config.toml
tie_embeddings = false
schedule = "wsd"
batch_tokens = [8192, 16384, 32768, 65536]
seq_len = 512
z_loss = 0.001
Each number is 500 + 40 x the weight over its row's rms, rounded and kept within 0 to 999. Layers, rows and columns count from 0. Numbers have three digits each. The size before them is the row's rms in percent of the matrix's.

# layer 2 MLP down (transposed), 448x160, rms 0.0558, rows 393-447, columns 80-159
121:503518540544468523456518481463519544494486525465592463520539466498468481485428481555442421493544513509510490464454531454473482508456527487536448568443450499453485515483469518504543507542516555549496445483510504562496474461606557486491475549
099:480484524576479539481496517512464526517522469535480544474535460536571521566472446534562424461525466477507491534555515436499485481474521445495495524521510572508585501570488429509479440493510461515472524523481449541533479527499550478483535518
114:506431483584461613493500483440508444455510528494481489503467520472448535469457465544522557513498554519497563460597419454511538569485506488521500530424525398492511506600496532481547522455440495470509545468549508466448479561515566536476539524
099:432503499506500552561490562479497579468563502559494546480463538512561552499493484523513413479503458481552455490529500503485468451455487429556514526518627558517560471488502483442523499508530460537472461487509432544507500466479537529456469532
094:412489577517546476502557526529488559455514459507537570527507514442494466445475505545495495497579471451533480465532517468503426504537512469446461463530545491469440519492477414544498487434506503517457484502450438496501528460510512411500531524
118:527506474563471544520598496559428427538521502465408537516577509474492431544567471512517498488516484524479483452489517449475525478513538445474533536510461510467440471573418505511570588453423513564476488481541490501484493466504483500471439561
100:515462492482506495546451530484506420504506528441493560534488505498424508508515479535551495436488423433465530573445538489483556476563466504517519490551541420524469513527504493453475519471467499518490424486407510564485508452517591541466463495
107:422464509457473485478487484468514461476501548461468527568567393477438456505460521427446520477477531468463476488543476498517473519621547437551435501517470489485494513532464486516465543494465507477496471554473492522427481490533524488416487507
082:457455529566432499502395524587560502437512492585562501517485523463509438551511535522504568470507492550536500460512486499490527528437557442560497496451555490459530461596510479490555477508508508477484551487499491484518502454491465546554565401
091:531501465492512471483496550442493538524458494490497491494499459533490447490506511564476498587473499539500558523500467428494471503568510442535560517558360528523428486459569506445508509528443469443414529460537529438540461520485464388480513516
087:529498465415463456554495470484514499512548499522497548466476492509452558504497539448441489513448541521478531483548494541470462484541540516536503545468473503450510482463477527527498417536521506530578532519512472514525453495605492477472523449
108:494463548517546559455561457523479437541458544505566502468556540495511560532520480483501589540485513516452485498549476490501549501494530540515511500490526610483514493524604489560532481498547517439495548521390581522473584463518483548527467476
130:579466517461492496479535461504482476456519497497532469493487440477523439525500517509530499508490522463459553458463468499498522472460498582482481493567452383491539537469533506459479531493530544460517521448495531499415508498452410434498541427
068:473492417406492461507559496523564496518505461446483468447474377480495522475523462495550523441522519542533461450492568430507535442499491476544461569509483537536492453524564557478515464554465484511580491492609515443581486539473456490506532470
115:447544545541529509512477522500551500551492515514497553479522550520480478519497524590413391526534447511476468438531466470500508488520508451535557578484476453513468552465452452485505467502542428548475529486544421506494476475432517524527492568
090:465544534498466564506518550519565464556467522457544480529535502439502460531613466482516520523530535480460462556455472507541495475555525532567472504437502427444553452496478450491544449523510484519530453512501477474514518490481487598479511506
111:521546572559501511442503553455519486503450459497507481600434501471580430476493489506498532514428505486494443476506495466513482482500551527531491556514454537458549455565535487497453553464473498401480549494422510502512491476466472505521476459
097:494454477419484451536454521477493600453503514535490519534542491437509549525513446486414451521504483440438481563475476430562499471422554452537479375559470507472460403419496544462479458543470478530539481450529516504519558473549486552523505505
098:506546495473543531478469472572488501502455517406532441523458526504499484439466531471470377519518536413472544491498501542560504484547477549599492500477525426527502433500467497485509509478549534479463509489480521524547452515485575633479564523
120:499507518486448507545453420386460446516556487503523543491529523554527463466485521476512458534477454550563482442445517494460525605481480506508515507487515476531516492583584579522539468469554496516481522529483488515514475458475511426493499480
072:479566472484509502492473490489459511518456457505460446536521481523521479392468518498536441515497439532492485423498486537529504562490590477458528514482518518477559577482479511531539434545455542512459539510482447495493445446501545556537423479
099:483515488511505477550452478508503508473544474511436501455513473536509422447500439521527483450498522499510564494611497522490485430556528433475472488476494475477492487468374551506506519480429531553524551490648461484471605488516472523474504494
074:501456494460545554422465487483494540531482450432439389395470532564477499512477581557509584425557456447556495500562540466540506536464511494508522544504489542518520442452487458513511463424509547487439560510522514448481562509485476511509485453
085:551526468458555454514465513507479489540532476509502485454345460525503533460504484517436509469526505588522446452452521549543420568495542546465471466466484479518540504442445456457479456419509465514479532458521447494524431474534449488541578496
078:558493493429474555449476478524488480567505423570547549480477502569529496476482493536425462539452438538482436490428492548482447470521506535557498580544490468443470505510473482489467452511479453486511510492477464537491439493469483450500530530
068:520529584500532420430474444459576486450583487470434493524524525509465540519466565444517525479464496444536436501449464517492512481447514574475477498419532526474613522471530481474536515464473513461488492483509498574588545493526473523574492436
074:534581526589463478489459500536417514528569490541516457478517533497507544556471495467522539486541572569500492502597512505418411482555583523476452473546515514541535504570470437547445457459466531529511493473548525511532553527492499517477518466
078:491529519534503484538432514543480465579492511435446466504540464558477594451494451454477511411536498557527475406571457479451497538463547490534463485492515497512510496487496450425485503480478516472454482492586507518515462503452448452543502459
073:491493477545491504478489612520532523524494463466554446489538527525505448521544448470491404437592505468518470459454520470495469519489405421434471559617504523563542537549474425519519455540462507542478416469466584534515495458504475422495535491
084:457479540512517481463457537447510430509528514500507465502531493398515455499520435484514478478448452532461583556520428426582538484469504514509472454472514445481476551468561490435435490515521508431480470509498536567491468478504509528486499586
140:522529570426466482491493459514459541530554590526551469426448539537534515521479511463494543491542457544465499526503536561482526427489498565507496516514445481489492518393547440543460529498498521432514478458458504515499519510453538594565549393
084:475502439459526491519520494462436519507525535413468505463510456500418553467500511438525438544518478570480448533473516520461488579451485516462509500483498583534481530448495531457489462533503539433484521518647516412476413509498427528558500465
086:508531512439492559479626533460520460513458466550472488503457465532476555523489512497541503506463569557513505551489501496477567519403468503589468479544508524569466617530484513407537524545508512506507544445517466536511484399498439461553455534
072:537549557474449483525458506524582499556499456529501412494502486393429549497507511502488551488409516548452493463532481486422484482489443498544459555504522538536484521505483559542463503506531488586611498531513538600498452514526474508535468468
120:477547470562481441574477536551526429555511533505421541505448514431544448561583476530501500516458492561480482544498497555449598474504498563569496478524521508513462475600516449500483497524521514468497497474537522531476510534459484477523434503
088:470483425555527444468397531459543518518472467452502482494480564479566445457489469486513507570501514515459479512435465468494449511441436449516552482466530494431539578519512501568487548550495474535553519555450494503467493518581447592595506479
089:453520541539445504449548484522486530545554560553485492454515473424459483481468475460510462552469577449535526510454499499507453456545544475505448506524536484444442432535480450588469503437490433460515452512549473483582516540509460502436580488
109:456509445427513555454621472513534503529457472556452489488521461553503482502485511497505440443483524493415462418452533516535464444449537507588529473545557567466485467517438445546434536411465451526490526499490457552534503490494459491517446518
071:541569471409561495469578478530459504519623502544505532500508510448483522493521516444507521506537531527475509492489489583448510565501488498548542474514511477475533569562482555475495509543545539511520489520571463517407497484482473576546492525
115:538515384458500495453475546447541539530479552512509517472543494559530532509490516487476526557549370500566494508471530552511465487467527466504555487508448475520482480454491415450573492435539504557477523511550538493460479487516474511498413512
103:529450460520429438519519518453434570463441490459426416473473473458526435501506537484456548472503544512461473496450485536483577484470492463504511495557529442425486516437531528535573493616511485502524554524498489535591486506486480533502500440
097:524556491449465464504472558488469519556467552515502448475483508472492524515531411481449439497448494551526554484481479471495510553492421560445484485446468479534488498484498473491548518463529602515522491462537472517483493595516515487480591489
112:579524517538543458508528527512511475480502506502495458417510457478590503546510513480514544479575531513507484500537500505502511504518469535575477523539546441457495500488481590419541550523518523474532478520524509473421550485482465459536427430
067:445486468556482498497559514520585550451438474554484553504502475587513531547564543480527529472492492542473539556552489492541485561592597431492498528545468548546467536469501492519435433590478495448537499464440501459505498461571512499460505524
105:432596433556485474530471485489474451554486532458495551473514415559513489513454524520500459433555486512465482488500476551519536472464544445506478511492476464484487512425544438502531492495559512553532523438364499513534540442497585439450522514
138:451492513531564496482485455538456418527457513528465540505495466501505436498406491476468541456467532561571485442494534520528457517464524466487487465528595482470498517504482516460465484524487544505492467498431418605547575501484516463557446460
086:509508519528489531520547496495485515562512519507546516460497484519475594550502453521561494535545479487528564575545509505516597594540505554506568550498507546522505460500640556507475525485481472505482453516414504508469429491418469485477505483
105:515489528528586533527526562524513500472512533440513581466578529496597526488490462477458565545485517495474466444510503410500432511543469570525524443498487508508561526516496522576533501536446409508503486477544511531510529493523467456511527434
102:494543534537543562508557545417419422513501536513495526552491537455545402457563545464538541521534507504495540483432464498498469551443506492489512453552508456554548559593510505476463480475480504538474523464487471555479517429520513543462489502
072:514525533509521519511526482480444461445500519415457481549462492523497535496448437401515469510514501405509380550506497456491469466494483480451486481498522432480502551486506419590571504454437412471463546486530466539497441518533524503505529432
073:500519509504372449564503467453566442472482499479560533457567565496524488491421528501545474500500462493462548517452458486507505504500507441458520525456478421490418518552509475473502552425541469562562486485367449497471480481483534471472427524
104:565460480464490443459468562484515440516455493458520460507542472556518526452544474540532534517516538585481502468494485514460496455533527498474511476555405463535456519491559532473529434441457473522525559458502415475514482518407495435559487487
078:507559515451498487505525516579528561567510570519563534464477481526592505488533496576548547544529514546564516547478503534398447542517540571543493487482520541577482587466548514537496509469557471505508574471420441529498476463454435499495544487
109:472555529508436401482540572475485586453432455560490447504451516512545486494469543493498543488454537529449522488509445549503434536478470563534498479481517471544475510523467470516462586428482522476502506491512451478521525507508525510491553493
116:460439520424461511439469501541532609503463508552583533540475493531530433442487505553564475475503502450533507578511445534478510473446468483554512472503488510481510441499512509451444494629499474454526558497429538511543543506519536456504526437
# layer 2 MLP gate, 448x160, rms 0.0558, rows 394-447, columns 80-159
104:543537477461454580440552558472525537496508543498468452528442467520476491513493488446481424476498463478486445559528523532467446547504475448436472456553494605449505543538519419453512476519521540464504517505449461554505525548499561448484507467
110:535486415432533452522501557493497541357461550436483451466549526545493468543569503436466472551505478448463511524528502545543482533543480561461481564514542500465480551481471517464480455482530489530500456511564476440498501564498509481482565497
124:541520427518461467507470517477454507539538439538479472521582429556490450504603500511502482469494455483414494491495542562543502475506471524540476521588563450529530434458512552401445466498439429459470519512578513469494482516402502492535473459
091:412467528523541441452516501468494522482517505474471547506500457542462491420455514462486458510543483435537508519475486454519439547463553520573478467536516486484537549486520505506469479538510568517529533577446491492469544452498502390487497528
120:488425549437562493413429542521516463526434490507587540531519535497525496447420523425552448510480546464526517542522512486493464523523466530519464502492499489459513480482560505474427443564531496439518469507559527523559585490512530510471546456
096:593525501525452494548493463461514570511500492493511543456497463483479507476519481478451542519492457529478467480480539497536584480584457474465534483446549440539549493500538413512504444520545501521540468447478591581454515479560548541456496474
097:481502498529518466504461435502474552542541453502554467449478464481550521459487476502467437502512524493525447541479475479428482501525377458534441558422507477523519530532505460514526509584533554482418459416540524464551518490486549451431518502
071:487544521562557490465479564567500495405481514512489572549533569433492478513538512533448536504513439478469403501496495445505462472531473398522474470468509505517475517451513551475506539531509504554507405500482473552487457518500444565452513457
088:552468446527510521541467469452601496476586435460508490467498535584509531544496506441475488445535502482523460532509474443471507519514602454465449475415572494487521522505496497533442454547469502527495468487508529429544544525491516550500529496
061:528448560474539475521490531494468508530469424467530509495500435480463482574560447520528560478533542434513465543517503519496449525490439521450476495503505470531485470462508470527502516524519559486507509578547512520575520483534508559492476536
107:504436558540447457411505540505467466547535499496514451523494545451535514485520501566505566499549514470466545425529498473553512532478474591548409556520413515532454499596521512496493548515405508447492532415467491476487559474509505566525515472
192:570517531547497458512505530520469485430487492492496465481510473461519532517508605501490470472473465547433547480479484502562486458460532491522473514539545400533486517464540489396485509437487530455487596461539540548476482476384468476511467543
069:480477536551476466411460539484426510567477508396536462471485509419536530428487525475518460457484459431498568500500534538502449494523505522486512460493529564424491459508544517482513521441489470429464443580552556449466540453501516460492497531
125:503478535486468479530520546493557563479437525561536443483472556541448526529472521512461439549555540518497533503493451451456560513520522466500509546416497441482472537423477467488497431587499513556485522474571536525542471380487461627511455472
079:448567533535505531501540466473492495518577554549503407479514495491558491473619505479512497483532427486363575493481502450515504537416536469538517497500476502488442451487494461442482557510516486514474456489457475570448520554566481484543491511
114:427496509474514472571549472501490498614510496497486530437497518533451510502490514535480507402501457554472475493535491443524562495499492484581465456451472523585479571476485498488491480470504558494524532507487511419489539481462477549531544508
077:521545590426458528538475519530436472493497492550483530524474518516552482485519531489509414488465470503507460500489437467444492439538482472418548563479533572467533496499474537505495495485477542489484503574524542470466467547514538474508460444
085:473528439462468508473477544561517426415501516471500447493512559549564501466487487398569429535491533523513481509543480564477423479511510554517515523471488478449567537514498458539444513480527479480484525527487445497574527516447535548480526541
112:537496517486549493418443532471459537442496586501465465479487498548497555471555487503502491540506524482457554530471507557536486472496557562525534494517515506432487515547468546480421527519532527461547547501562514547481483497427459513479500585
060:439508558529443478464513518468428518470484568498568526467507511514503481375513557485472428581493499504506430517481545493471473538483525444553502559542506464525529530502494438594489484452512531431494558521475430496543502556444504546537421550
095:546595465487525453464579442449468444516474534501443453469515485427532492461500451551503557524503431441523433485478478518519541561544463536519483552531486497514554463520569558500449494493400509430532488506534483587442506546504467475525503500
069:501475541527464446459500446431479509558514484516550464511585482507453526520452475606500531439481416488503502443431544527498474484559512472525429478579513449531475503527471505525501504508420501510555451462471507497467472505449489497517490537
070:452519512527487428485459432492463526490536524498535508521548466447549470492492563501512497542544500509486564492498514492489572527458470513596518531624520531535473552570541560515517580513445539421454458562502495517568549537452498510547459522
059:446426480516559545536545434426536570438509505571511445503518493493531536436477506612459590484500524471520453470436480529539462473466447531524529436498466486531448479535509521565494512573527563476539518487493539483440535479508531482438455424
058:468545439480497519485449544577545518480505498546438490510512486486537478439572438487492456501508565485521544484546527480608524504451558595562479538439471521494558491527515447471579526490498484554404494503569503518514479482487427520458514466
066:531417454514451481459491487492581508484523512469411454456535505494536483527511545494545522420527490528478574499566498447478476507521501484504491526574563524500452472556481511486524495497529564475489517500513516519575530499430512384463506531
068:527487521513459420525472429519496527507565468500448444502585463537522518534533516410521489394471436440532498431532431444578542492541462462523454512535518559470438516533476504474551456543543430557537551478491524550461492469514464443505523457
072:461494538504544461504577433592513540522479425434548528492539449495482431415494442426506472507528487476546560489482562528473492518515489552502506495563494482476453558476480465499514532554486475536476530533448486435553509479485454454497491522
065:500490468446442458519549485503551448517562451519481519499473525518539508577485501484524444536470503514589479472497560533501533505511521533447532494557500509501501438512509499473412497535541458516457376447463534531509513580525529413483496464
136:536457449542582501508486489411517528534509423476452519450533520506499528430549449540401493513470469498540490468441514571488571543487477476532499523575552492516502532477507532485478436486447488527462512522553506564515515469617496449497528574
082:536491559529561500493500462506446518488518443414467606469470524488523552479446546566539537511475407504536509471547449497540531461491514465505493526538491546490472508472458561493474492588496479418564554456598532469506470491517454572520519442
073:362527508479505561528533422481482473531554594537492525566491454491571576466533532504513488454489441493458583527536496436482491547404486558452522491505501515501586503460448475482561522512497551509539499535504471519512555512451517569511525460
066:419536508493464420455502482438515398543430471513551514480445466487489423488498552474519486531589464484536486509441489485476473545404502526491469447565500497514506486549505481585431500595539465493474503486516456459554436529467512444560468482
114:451519481492583502537482437482459544561523434470416549442456484479470537545473438567469549448503429508527495477505569576467484507466562485488533529540438444523484472466502489446486492390504448515533473447483500468549424477498524506450509443
090:458492527512450484566508491491481517495580467495529463554450479532473503505512543460464476504487463464594402481572486491488506449486383531624410513459497504532541511490508488439491514506471512512482406456539486461426461503523573534447468516
082:490524453450413591456463534525508559511472423552486485516494480550491515424481522520455489568487466525553549520514548396485431462542547491479548481370527478454510554500528529531496475579452500515499486491503514485536470469492485594575514543
094:477521470510527475429597469517489462442479550468406520522486570486552457546493495489451529539353477535405437489551593500490518439478471548653569515513551499538454469478431466517468519482519534499522452512478543504547514504475458540513488478
063:585474481486514448501479528546540486600443487523487501551453533461548559508484577554526485499479490500557477460555495516565432474473505542539474518476510486544449477562581617460484496473452473535478461532492510410419480521520443566485520461
105:556485479558509491421438480461502515466437478492545486436507534567530484537517549510552538523533536505503486545531486612528471434484528441483475491512483494540568513436535489532498413537482460501551531489554484542575622455510434537458516507
091:523463489473427424549547513505590555458480466471484453530499523499562491477534505475533488582477490458516457505467528450459570547449481472501396512525529448406509478511525520546483529575603498509505504514503519542574517468483429516512469480
081:509448427500532472511505502516539518476465475451464504453546488504536506528501442466485435449545529572549475540551542447519465523495510518485514440470470473476490523527452500530495565510565481482429590539555527544478633558529523488525571481
133:513507491541512533504560548446531494549518488543488470520590431461537555476517557465516564486498547494482457494526477488507480441484475474505467528549587510467512474442521559453512477566469511534515475451534513495477544447501481411570402455
067:582500473499502477470475460444475408529440526496529485511396506512517533522454448546538468595407501446493461496483453557567507485514574512436468526477550419483509515471441418542521558539534545471447474512508502513524542549449443521512471498
109:550512500486507519481547506537480485490519505523503457518510454470491516487485583524538499523514491551536525540479512461492502519481518527570552455479512602483503502515487584492521525484395499414474491485594523567505500519466403534592447475
157:469467516525498481422526509465509488562487438492505512523580511540575490537456479526511527453459462469559468440517549517551522462533491504528482481507546511512492463417487499480451449520467573519474418462509468552533529485475485492572456512
091:515506423536570482568569482498499519559518429508495562498504491487510491395514442562517501490553430480593533529488445515493557572484457481467448491596522529496482504546618546425458507492459530475478472480493510462458546539460483521457498542
093:449475512440555521484490511478537418597455424447492459442507499501466505502568498539473547504503481509513492423424551440555570452523499519501432458535528464470468444472531515433498487445502531449470476468508551521554488508459530484468531520
087:484426500506476468465482522458460505529479450434462514553528406556552580451528525562521482503524579447525489554436477465503507524453552494450397473485513487503469503394445470564528460493540527490541540474510517508549465497456534513496434496
075:487484570488510562452490555541515509542485425495571558464557545449522536446472542513554414497483456509476516476468481481485541563538521419533524518494520480495459476475505553518523505602481525473500469515512565528531538488464453528524545559
069:534527446510443460481490441540479492563494496472523457510453557460515511466495452468474478533464423470571542512524497412516501539454543519523478560426504466469511559573473473493433528519460532371500521543547494485452435546531426546543521544
097:449541510565480544478519474508516503512525524457526500434481517448506494455470454525472433468478579480496509531574547526450444547480594502514547561497566573460503500516456530480476511595508478507416426481522578522461500461551524549476493494
073:430520496458548547514553434487564526526469448492520460494457505492454485432533519523489602465508463496524505471480480427496505516518449471518459482465468598600505543427543458459531484511489497450540537565450508473482493505550530504516449566
100:469498501482493509547506506454561556480528455478459456497501467574459545502478373550486473497487510552535571524472531523511487406534498451488502499519494498507493496485449455515474561527425481490449539498474506483406558538445530513557618485
097:476517509459533452435452510453516498505501551558515534568499512510538523540439378484537459524499526497540527518536541495466427508445512562592516532513475500517530534429500498535503445545461453455538510563521504486451567597473486507524485511
# layer 2 MLP up, 448x160, rms 0.0554, rows 394-447, columns 80-159
099:515513446410484556465547533510542489511467478520517481509472485522462496491534534519517470524477474484438491518546483465539530558530570454454475511521530546414486459470518450496499489450463582443490476545483517528479531524481497439500440549
112:525480499468509543475429570518490475441494495560484507521505558455483529546485507470593479522433489469506585424572460481494506564517478487434495488549508403453552509545514546490497513410489508501531520469522459599518444514493520493495507534
118:519529448521474506563440564473480572534508428506501509521576462600516488574562515453518439500516428454502527543511503516519483509501512503518500504530574507484525458448541529392439448496484409496479494496577481506540443516392521493497533465
088:430450615495466491507512521530476561485439495379478541526518524487426465509453474498493466519571498473489475500546539530517476572476541541520476521437525484520532559479465458550565555598511516539442498553522509527522498492483487451463454465
128:529495472529414546565506532512484510525420408418467530486484469520408495468517492506519442465495520507469546464506520501481530490511523525390454549482482462429454449533484525576557539499468516513501546439507521446548478382479484482472476524
097:500416542446515504462526516486577610489518531491445500459533497491474473540547502488483523468488489499509474482478484457519574529533443497435470515460550504477523469476515465501501392521501553552589470455461522566545495553506589477504464440
096:492509500473480509548457445543533547517554478391509510460493452505485465490509462471405465562550512473553438512533485467478435533489456452439495572436492449524536541567489493500527500491533502508441528453483520519464534457494569517409571448
069:458509516595491459493435500528489485481482509454538475482519509431582436563535550536525521479540503539475444500534484536558513487518391428608471501537514506487576390530482481496534537480569477520454521451521492508489479447493489459504528488
083:483441492486509537468451540446468534512402544504456541490491491501516492532481538573539527580498498539485585488509477556516508531412471480551534546569459515521480540495504559471489531480497483468390621496577462481424493530539476514505489494
062:578440579461454423549533524480535537499545532526474471530435491496455470484502487476436478441482503533500485532561545440509456509562472573478485432511529478491434453529515516500529476545435612444469595466529420507518456485503490555518454514
116:467416521522500548429550506485466476515476437446545452492445544474554520462475447516484496500595525448511485512469484447479512453466481514430454517485465560533541463499524465586524493539469512424474519469451489498533473574477444440501468512
172:505473484446475571481508458510522496564533527516479529533505482510464485485549424532480542529534547487520431474552575460482541491499452514471486507542445535499470507507445498631478542537465476549518441520437463477503548534548498471508484451
066:442492516452503536553512432544539477449527561545497496541486552561471467605528474468503475483464555521518443512534480518483552475566478496491526545511456431497466517529484466535472475500524520555470474449457479549520457583463522502487469500
112:491502554476483448535545536484577554481484539510541405529468489545438508557501545509442445523559523548477500449492504428445489531456456494488476535447462461519500498386466480508484452565476488515483542504515545511508502443461474575552459479
088:491463445518537441454538451534476452494520426518490535524424510517467495514414445451538533389454512542541442467478483529460490468497470476448447510541525549538568543463515559514514521486435495491550514488563494462495497502442508414451438581
112:571521537544525492429467523495502498403486506560508528532538494470509463462507480486511460564494554457516542502505518537494479545492471522400534503531524470425527478547528510534519501513486478526473456514553475583505470491558514455482469479
088:448513567459470465532483477557484468498520450499486474535526495522532486451447510480461437504523500519531484479437492379456498500517456444558536564468557545483469555479471476492466527505485571505401496551481511449542590479471529461497549457
087:512462387462483503559442537543550455483488484448524499529421475496548542480517529597513535550485529482433527463497497462534535524484479523531546460523506426505505546429439493516566440464508491512550486507493473443546476514507504596414529524
109:505484485523496518599534469488555487516513488524512627553530544504506497510492528443549506534442477545580418489508492467434543457486442441467442569502465525520557562540540528491507453429464527498498457496443518467482567496545518505524444533
059:509511529536560425496473516576514458529466464451506523459457512499526446529504470483552529509511547464544433505501478414537453484531487517479556416455482490490394514511477437491524435488511453496525446459462457447454565454520458499394489460
089:488560466537490508501431426538525603472542447496462505457474529570534502546463490514484505478450477552483505506528480497502478475508559435571528542559568462498478531506415512489553470514522456582448489560454469503461493517513548493546516521
063:449474535498464519533483497489461554489563467453525434532535403447523521574524506562500556497503476544537471493528519450513460538514507527396474510501467478572463504480516569501557473495469559441525517562533440543434502531494534426456477497
075:564498540451458501528461588523399503553551493493557488508452503487436530476504515511475515491415539529498472510500517479478413498511524494409450453461487476486527431442500484480497485539472541494581528447493534527510439499525492551494505509
063:511555482447465435490472570533447463514563540527539568511473513521504446465551457458515389547428455543495508497552521497431533478470499508554482539540511467469467522434494454427448501437469469515476493537517540487529551509505478491560500566
064:506486490430511483502545507544474464492478534526522565531489480505551510517432519569484509508492492481454523467493520513434428446539441440502539454521479456563469536479466524439459437395489442449401455498476487460471473487486550411461459480
066:515491492539479427462522537439475486424443497446547550489483493540450509485467500577479449511519559525477435516482536518547481510537554598535542475539445490506506486484479501517494506518487464531469571501514535446474557604473545605418423489
073:397433518519534532497535552465574442491416484558538565452520552430535480465468443546493504508547482503453462506481579507457490491477578575456505476468491520521557530456512527507490546457447528482504424521489483429398505523510580550463477492
075:453502498529448458536529489424446527487498480436426498415480523504434456493506442459508474457557523443480514550507501515490479471519581513541456518540520557511489524546480488567517494533507472573510594559490577499471510534480516482530482490
062:488540602537604481553504484472443530445506617540500421484631419459476493494504479506433507478544497461458518567498488462493492411492474512546468457409493478549553559471529449452531461501513504443537535533532458473521464459473440542519555526
136:458542552499458463527520510565500483497504539538551519541479502501469513546469501490556467452555533523445516561527552449518474452502483486500534488449474468492529494480493471495511555490492512427504522452458501439495538584414547579486502390
083:495461472527529535556480510568529494523430478556502450488569487504521480505479511506485506497507497503464459495385516570460447528603476521429520458477547504558532480520494501550483456433486552555426554551440494488488507541480531513471515448
074:399552538416512562537584464509509526508542535562498487519482464486497495518530542523476506462535463559521473529472472448442467582537425477516510481450524526585474598548476510437530557531506540493562496473467519464449414526462529424491491534
064:535511523498508467475443512589480503525484532514527533436548472418521453563519478491540547561479510467546519520437553467449489475475499453533428478539538489519510442489510491493467505545519510462539532493486493540451540564606483411552474494
108:470508481478367544464502516487541501488468531509543427533580507482546483443538566484510528563476576494434456509555468529488453482531524544499477485475537545499531492538507511538499477581491564492507540575537531508543483472460519484497457528
085:531583519552513478452452555528518525451488489502490520465533527496502525451495543502528548544445548491526402496501443543528493466501492466412549554481486487431541507550494566515483519521519451489605484412445553506513499539541490530566562485
079:503581490490521491477525556459437526593524523472497504491539424506473520446517487526436489567490530557584521582532480517496482493540558493501470468452513482592516452478527467579513521489504456492482547446465556496515480481506473576502523417
093:528539488484493565479613491495537503545495506494428490451455529533543489474492454463461500496463509510462480495469574503440525446413471484546505478517558574558448472567437485495462517492476494496493497452454477500544611529473492476469468476
065:462493523571508565514494443486531495451533461395461503494540523497466495505561467491543509554534538530472432496569559510466587528569485523568489520553484504504508428513481441566448494536567483479541493463525484564484473498545566512456471483
107:553447434467510501466496516442549529455425526505553526488486533578484438452487554451506487491595534516535431569556525496467511429467544491521549513440528492466531525449532472512479516557476513520476529479513542444470527498523416592477474516
094:538493444512485455440567497523587555513467529450424503501488471492519493455416430483504472509469508516509476512497521464499558431509460469507432537523552472481453506490489515562507465603549474474474442526455469470532564484523437554465552512
082:499508455511457471526473595537529556485453528506416454468602537508441487582487430498470515528469544570512532490471533511548477504518482510538488431503488461504491502560473488551481540539507448473493503553538454548455587558502508486535542538
127:442513548481485501445480470562490453536515522494422482487456476516470460559550506571502487449510474505467473485510584476522499468477446521571462470469400471579431513484483514525461511480483449469496514535473506473453435555497545556485560448
064:534490442535401512464502482479545408495466565501463484553449545575498567532481469513545520528413498491499407543471482500541513535501535448437504512535559442496459502426450449464529559585597510476501498496422482501526479531494486449537509499
102:569523463514453516546538517499476473453544525469474479533523495476547550509471565477484534514469465467518450508467489522487545515444519496571603507502488561471528475468502596481521500451461492440540541511527501551537544478504407507515488479
142:478543491505510475438529497533555486493494419493462543524600524547583502507446532468490528501489451507576471477520555483542546466531524469459498507482549463469455507486456512446465483546498558493514444439476485468532520506458443500564458519
095:516588520418512467468526555526486559498482522461463489467542491479466399474527473446462473577524511497455519495496492520510494506571461472484499463514504529514478481493578480466441543459527505447600469484480533587485531456464498471485503481
095:481508453535428506521509477516389517486510564478496504552459468508518488450442534524483500437501501490456492505522436536480459529517548535520556492439482523507507586540450521592475503608430489519502553524550510507444503515535482448540459460
093:502576499553509435530500495535451541492537577527506558501485504504492459515421468493527535516521485516561493489515506550557487474526482558525542559534505502550620523596490474524530461460532460503519486531479487419457541433563513490470531480
075:498525512489457531464480503532487542522513526526533519497484517446503560506504590562521526470466445491495502497447523553502518553433508442494455481522465451591527416516485584488538518574440479482433505520424515543539521505489476488487470514
071:554536466524449511527524580540586464440486475425484476474484572496486576425466462410545456526549522441561472539592518453532527540500530512473501549426499496481497517521461507485452486506493487416494507519497492547481447498509536451490511463
092:520476541463445463502446502552525492447492507587546474569528570448534508482528504523540504513468487578452556423477507443514549564446501520441463488537465503459538557541527523445528547489430446529527488483564464505472447539505505463505498541
076:492479429519510508446486558532435506504554434542537480529530440486545476470531524495542398522551540484476572467476471472483441538454528547535447562507498471507523490583494557476500502456483473474470484432511472504495476451468444518465494518
105:463472449491563496505503451487547546494531468476442469490516473532522528491521389552465479510535565528498560474584518553506452429496501483463516517512489499530472436508448510476492534514415455523450537498478486503440520541483517485616535507
097:511512469473524449496482467444501514476526531529578568561508533597499500493434520521565524477433526458552567503561551473440523540446571512522477496517442494443523508484475450506466460556489438442505480578473510499532504537462474506487435422